Part of a small language model's weights.
Size: width 384, 6 heads of 64, vocabulary 2255, 30.1M parameters.
Architecture: rotary positions, no biases in attention or MLP.
Training: a variant of SOAP for these matrices, 1115M tokens, 4254 steps.
Each number is 500 + 40 x the weight over the matrix's rms, rounded and kept within 0 to 999. Layers, rows and columns count from 0. Numbers have three digits each.

# layer 10 attention key, 384x384, rms 0.129, rows 100-199, columns 128-191
553555500498533512485515485524527523465491503550530484507500476493490478461516529466517517531503491503535496460502517463492505517502524482470504469487489500510516480477496445527526492466522483
547489498539487472510503496504485510523504489467483487455487475488506497512489476509508473500513480495487455525521494503503518485478521464492482495497503504495469472490499525499546508506494512
500457479470497509509458566493531488477483507495542551503492493534504501532493498494465495517485525487489502490529494476473508517463498486519503486502507486500522531493478526524464514517467540
441539477463492500486484497522514562477496499510479511485480469524528501457501474475477463486468527478535535557500494481534494483530515473499515523473507509471498476500464533500486539532531467
491527491495468533509489504520477504503492501502469517482533493497506508483466540519496511472479519476504484494517523541481504518544497506453505505491449521502491457495524474522508486522521492
524421543531538476453547493484489492498547462483490494484487492524504526473491483510483447501518503499481493515476485520483486507488511502503547497524508553524516542555480487492461486533506522
507467464506520475515556469440488528513492496531527504545500491520491474517513481476506483540516483487520511461451493487492497498510512481544538496511455487532481500522478492486471533471504545
540514516573480544554499485507476498507490466453518446454438481530504553496497498542513439510533511527531488456453476478504467535483512467475494405531492569511527480469494448508486462507476487
506529448487540510510544526472511554494492474455471501490504525519475465569495556479508537520445476525578497512480453464512515499470545476541474438540466427486465490455483443476475526451507524
514519547409480462440587518478504533512547505464465542534500540429505495424484476404496510544482458455515497511545480505512554537485516426481533440488451467509501543564551514481498535508499468
486516518465514469518532434516491572487465448465509536537442523496491594490509426473558529526540496507510457486552527516469519468417509486536505473516548512472517472450417532510511574518486540
500451450501544498464570542443508540494467560516520574531512547602632493375529520432550479462517472509538512497469451430487603478538502435488468463434495538540512493512476440508558444468365519
504500500494414526458467403492393491478456488561516482518444485409525540493487461468458483512523552493459443468548500495555473485373502498581508513528539447452570478476535476555456578540524515
477556506570489570552399449464576408601512493460509534546475524559438418483557424490404508461531544422495494500514581414546422541547484562501505511427564615508437545515626583516518433547517551
433523460476481551446540431563514417544532487518542467502569530506507480535526473455612525402504622585509542457445564492446583562541580544486422509423438468630545490448515533463454440479490540
611427419545382424492455542423557457362525416479572506474507545563449521546559448472549499507508521526603556582537504525456431469520431501528567334404480635447507605635499657519481497525443533
364492522513518444517492450476602489483580467511506481506508365513430487480494441634531445489466431403531644414482576465463493518610433474520515505530483513482564417399440504451511456475528379
480481491570364530534451495499422476539542456429506463602581523493458540502615485519439434528524431382484583494440447442538495500486474542497457495507518482517555442561482522556425488451467489
526501419475441538447465479425483500593385526546451559498546472546453443555484571486546360563466481602468578511463433469474454536550607534529467586475522566469499567443392404580522575565455583
583533489415447470527600509577460577538512470520451576516465504501525537515455520457490426466566505521579549517399566512469481581457513443588456504520510461548451535396521529556462462550441524
397438618579587442505567585550567504516440527519555523443581405390395525453569485546495515478465574420520458545524596549514477516502516387562619498539544478555499469512452501599582608409520416
577481485381620567390527535457417514424571522427431409521507438521473560518551505560537570486549479301460520536554453450374603498449509570536533578515563684545498527502497540434532441522512495
491480463511494418437482428443384532547558445475504455539571593483374485489477484535477520453379487534407492455449567454446615501573404498373549496507426498533474563507472500452517530501469561
440544508483593450504395433511549577520525483603488541534447552594466384471487485461571412453581492482433591523487579364411516436482410481493502447522451415461527485509517523611563564451567538
496484573510513518499522510548537484413533469534559574492499508523523490461585502499496477355474454578574586444509535456466538553529494471518493479642488550464540503461432481482452483430477503
459467528500538525492513522574448491494501509389521512538382584481512480503406412507486465575483426517460553533605559517426410491598461462584433524460504530436511471452456504623466511509523435
511611564523605444609578406454509346408416483504511445577483519510512445527575453529486490529421533508453493478473474525613446413528475562533647487482533438493552462441487519485473624527487517
509534471471581470514547591515462446483570452522438608523584341479569532486499418495490572556590575458553569572586588508452399505640453514385566419400474527499482562507467497401413488487421478
475542517482458480505478553472487528518495483496511524489508482520498540480515525493478476505491478472545519520524519483530504464463554490518550530542556508525440517510472481483486442485491491
529541480489535493523500473485504530514505450524508477535455529468529508472488484514506546471484490491533492482556580484465524459527480497476509493478547514498451489497486437507477546495530497
492454532514512500487495494512520492474529511477522506528498508498484477563510476560458470470536489545471521480501452524515437550496505491515496527478426509502518473515529551499523465508476495
489488500455515521492478497496481487463454470529494503513533488510503465515472482490531506544469525498510482512469525469467508531534526508492502468478492473538503468491539500533539481518481524
515510505502469510509499482491427528514473484494483499491491481536464490501498507521503468480476491435516477497438536532501468495496563554481487452523518531506495504487522506509521498512483491
542474536487587504470537500491531532465438473451556504513496510485453488578508487530536460504510492524458484520446466520539558552486506526498519540449534465481527492529509533509501468459498499
577467514479531521477459522518468525486523513529527495525518524531505529539497468467463434507507466544488519480466429532500428477534466482510516501465469428469479536506478469479504541498500478
517441519438453499516453556547581465484512524544517533531530471528479490481518517505499456498508503501462550503558452505515495524563457518523516543461500498532413487511530483500515486495535509
464447545448516522486446542537490521506512467515462517503542560573540464567504489529510545523482495511492508433490505542529490466528533523508537515476530487476513393509474548508518477558555472
511477504425488540459496504588537535553512465490470524483521499463453529463479460502475474464500504582520525490448498525516516494540467545504537495467507454518529466459461473550513492559448500
476545457479503521504543466525442525475486478561469537500445430474505545575469511521452502522485489498507476504497568490487492475454552513449511468520499526522596522494501453484450460533455496
493441535446512495507458530550543567507497519518506555515532504500491509484452469514473507482498461502456447509505500452450546502561523466448487550468540446464448438508443513579489476517480521
510546495532494536437507494473424430534428466488562477535482483537437557495490475470477435533543448528500486479573500519454515517467445448490503463510490466492548588495494454474440460533535475
526480504492511510504508504527429531460505443499484532519496510497492569518502530556458513484497504472587503410479478446468520464504507488555440519481508486502493523446538536514497500474506500
537498522555523520624487440476468414495526516471489466434493432482490492505496499526470476605512536482481571454508427432459459486474559475559452544453500451481546432529507446489518476494561572
521400464525634555539501467542500531469525509520518484527504516411509447521530486436508521527534525487509560562548454562453494528490479477554504547533461465453515485469469526588470554533426502
456519578565561495538499450474474466504518456504479422501483576480466518449415504483409464499477549518492482564471520519479523485490427462541544529540542538524501494515533532511452481531545473
504442516444495507504515529559586481593451480570450437439487461499567513536462499457551439486518465557523478496456484515416554514432540520518509519510494522481486538490535504487526508504521474
535462559513577476554575539517550482412480469449522453503485444483472549523534534515479577531469533515478502551448499513509468479582502579467530527487541525562476460537476506442472516512455493
596495578486392545475470447521511483534525488562465519502520450504503529516429427535511438476545452543447508479485497480482489457573490466579615448509518566481493516525546501433408478573573500
416488438524561510539518468449524500632508485516470480501638554516487427499478461483409432554499469601532570536472491443499534506498480469458490473560504484562491471432432469489556493495405501
502513511525482575438482434438370547505496475472555406504539488500498478518506491541474455460545535467525532507567602507430518509558371525480563413493542581480512592460402560464415529491562526
530494557460447567410503449570468490558521508424426483511498576556457534535470542526427500470531490477502452540528547488458502575477379487501513602524506533453485492516614547511503464541661503
446469459581497547561476507531506470479498490471572512561543515542530400450493505482501438504523523506408575408504554450541485486545513470671530491515577402492479498559425430540494484480442516
506455446516400564512459405478479447495508491529454450546531448524566594536553505481509431514527603528495492447555540437509448502468511508488461542481448495475501563535566488476438450572559441
595416495515448419522510543615466503564516488496416464507556590508435554467499466507489476523567493559503406477491565502507537506494439533481467562549512517513473407428550441502487461550536455
476519511453568521438520468516435472429550483487473487536531435567468465481514475556483433407417517450534549462474490444496548491543554541467573494551449505439497451478433500501419400465507458
521447512535546508536509487532569564475527497571422595474423519489565391493549636418579495490514493548489525541476517492499507481497466514484461430569429420406424484508417452447470581443500557
566472549522571541473553576437409435422494492486439489479545444493494539478482469475548467479526456525474604530513558513506447503468560482482533489527441522532484557560456540521488526496484543
486556453496478497443592494482412537478571522500463543524488546453542522536569507529498516515565493447497502541514453501496596490573514563463471419531489468547555401520537514398475535459477510
512540522392450562497407443544495452550526435528616431455527471499402566557547491532439524510559479508430555581549430462481447466442524550514451450525522494481536554438492494491613526531431560
548495514522450489509473531459622576463503462500570520506451504558507477568512396430510511571460469562492540562498399560527497424523477576464467535448543548492493517501468485440452517495521497
485558506487479489517492475528490483479512502559508508471530484517516486527506499491516571492457540483516491505566538464468530523493558496518518460518501489508505493427496435479468507474480475
509534546476501493505511461516528485436513506497480528505520504509501480521493498512478578494519551453526523499540492514495488535519506498533509519482507489493495502497528469527500475474480475
510519491495531484503479484496497507517505456501514512494486516500486501499494497481497510478562457513503499486531501525547500490488515490527466491530514476501523481551509486541503507492466469
525437496549516529474524564531515482486494513473498520524506516469449486494478467515519502497487515496499493530447410448481505488520468468483465514473481526480517465477465526515449524469538513
498495522453497523529518511499466454477470496485464513488532560516475531505489514523500508502508524532499521518482471463494540513526528543510495501458475458503537533525521533514487492506550467
513530503519492447496507472525527492498483510468490462500489506526525511503463484466493506520507512467469523505555542469492473541441432423521556543487485528550518426525474448520488541483520474
506498510534489507495530474428489502495488516493532507519523524503488480541547518473508466523515450572487531483462461466478499535499550477478478503512489521526551507505499502486517498479454543
523435497462568511520498502505534480436499469487507547512493571510500517453484502480494475504500488526506473533470482475483493485523468490519461553529506489515519491518481518467515551514474471
508422548478538447509543508479517518528500507486502492471541533478457484525538487515491448494443500488453488518523474561522490507514514432536470535498540532536478505537463454539486509531541491
468521486538501522537521490450445484523471502481479453481424457476534483522506482501472552482519518467528464515540554521523466486492548515533496537498474502518533547470549446450515538543495510
483469494470500478571497512498469452482525491444512548525483525457493448552464588537444528471558521504471492493508546477573544534567490530429496535516566500526467433491545505528491470445548487
494464477532477494540557460481454564556424469526493471471484499531517533453508497504546487482546548486537491433490514511490522486534487494538491458500478552482511444439447514518497513518515550
465521463536400545482497490510499443475469486517535487469526423501490494544503520567463517495536560485478411501519549435494509489470508445510522502497543486485481505450516469466474411535535517
467483497501526523523501506506476488446556532488464492492536509530562500537486570538564511535487501526510558433516445476496452500485495549453538434469497582461522446473461511541476485465570555
523556492477490549563497513530494466535465473504442525466471520437494532521448517508477527498460478508489481513500403505489508492444502422453492517480592524462503527457542433544497485498497517
559452494502521523509490570536421430475520465456501476490515450594463518448519514493456484553603487489515461514530627507534476410446543467427456456546451515504522504494424489537530471438577508
509536478523450523500504543468510500478516514531605554509563454466434519398510505559459535481433444433524556502456541515553509514587506457519540470464489454504509532466493417587439527571562507
494514463520514505488508543475486488457402549535478538548506483463461534428525559465439578539547538576525472472508491485456493492470477566422525460536493454513449543399561463515526563425434413
482455491509461405500477518444612518491608500460560569503520491466496505623500595547508466516453499525534544427498497453449549489474481459511503520546472517540490425456542481529430509546518492
453532501544512470512547510526434456487460525453545474445508530395479451493528480482415512524456491502487459487524463542454570456341587521535461487508548425437492490443550425435559509396481524
574496432496478471502480513567455503435580458400507392439573557534483506499479573507386472514394455567470423449429467469504565504461470438469449467410487425519470476576471501443431452508588538
462569502495489532462489563585618493469554479526458529594484428599499428447532545443535405602494470422553561546437526482475377506522541586516548502527513463433495484445545456508551547585456514
488613456449480480516548514556442467475568498547553512424480487374535498578576476504488525544570498504486478570483543521447497534512595550472537520496479497518436537418535511540468508481479522
434561507512528511454511520478433560411473536580421464462451563440508440524442445487488493518539521434417525476466487614487561513540501538480508560476575416470478594474495440407503506578592499
534481689470586488496532432490504513505533472492509555491423565497539448454446551466577523436441641556487539463429487528540561505441487529508414474547478357538505519452527504457472455567578523
585397531505523484478539534503475448490542531546504488548466482414570506541504460508523454503475511442406496509488491487555397492526464464510529519571557588530451407522441554493457503522486443
541505435575439512468377450500574524452474492503459430513375556461490449522451556466529477550504554495460502450509434528400498531535419494408558457434551457459471548449521578576557614579507494
516520449496497590488438648457445541557476522600476549469515441438558511450506415462458553532459554541486488482548443553525463492536570515460466547579516430436458606495523382482477489531509541
431572464554506453475496519550550481511516507394536561566572522592546613531482532483552596479519471482441375421537512530464476486585472532441511475556558531455492624575469472445516451513565559
505444446545542481461491452464477551500514470487465548480535435534445480567496513555495567407565564472537597509504491505484395542418399530478584549537439476646527486478481570427476477517457432
540481454580555462502504401501525503544516461496550439429436511510515512524517518456473518468517507562458462473476506512484534410544571396491519540514447472469476527456385540542508508464539587
535590441424438506493471479509510460509418508549523584563537525508424575555506452519499503524389446562486492551466407612495475443528449459486484544533588426579491513497528506580581546550431549
503535517577527477505485521517530465475565491469521493458515508500511500503510532518518542477500521506516508503481496556441519510498514521471439540516501549529499506465477515498523503592521483
528515488489533492505489476503522507516509460518480523497471506482506509442450466447508541479520555464522517487516547513464478492498495537508542470486528517521530513561486499530439546471496513
508469480477529495501449505511511467527526529542456487532550517537523439456477568478477433500534483469496481512517557455465511479481533560474489453444492499463525533527491460508447481520523537
521467495521543511510506519528480488567510470574515488461497583540504478489478495510529523473494504501504490505505468490465496540532472489544527547486530485494544500476564485510454495505463533
514523456502528491519512475580596452468546474512439499501495495503477502503465571507466445477492484435538467490521511534433547530510508521465519517560538499497483526514491473532493438549497498
482478488492533531495489487510508522499544496471436478546486508479489550492506483521453503425486492478484399418488481520482483475514495493456495539471473494515509536502525500564545465482495504
504491556474518539483516512549535463551501485508532524444454463503472449488522517470477516537517585522514520507510498583479502534503564517528513557466443506503473531483461480510505518483530507
511479476481439526527499491472496523502484523518479499463519527494457553549425543548474480540483530506527522518517437475496464457515549465495440453537555420453529505468442450520500459548562503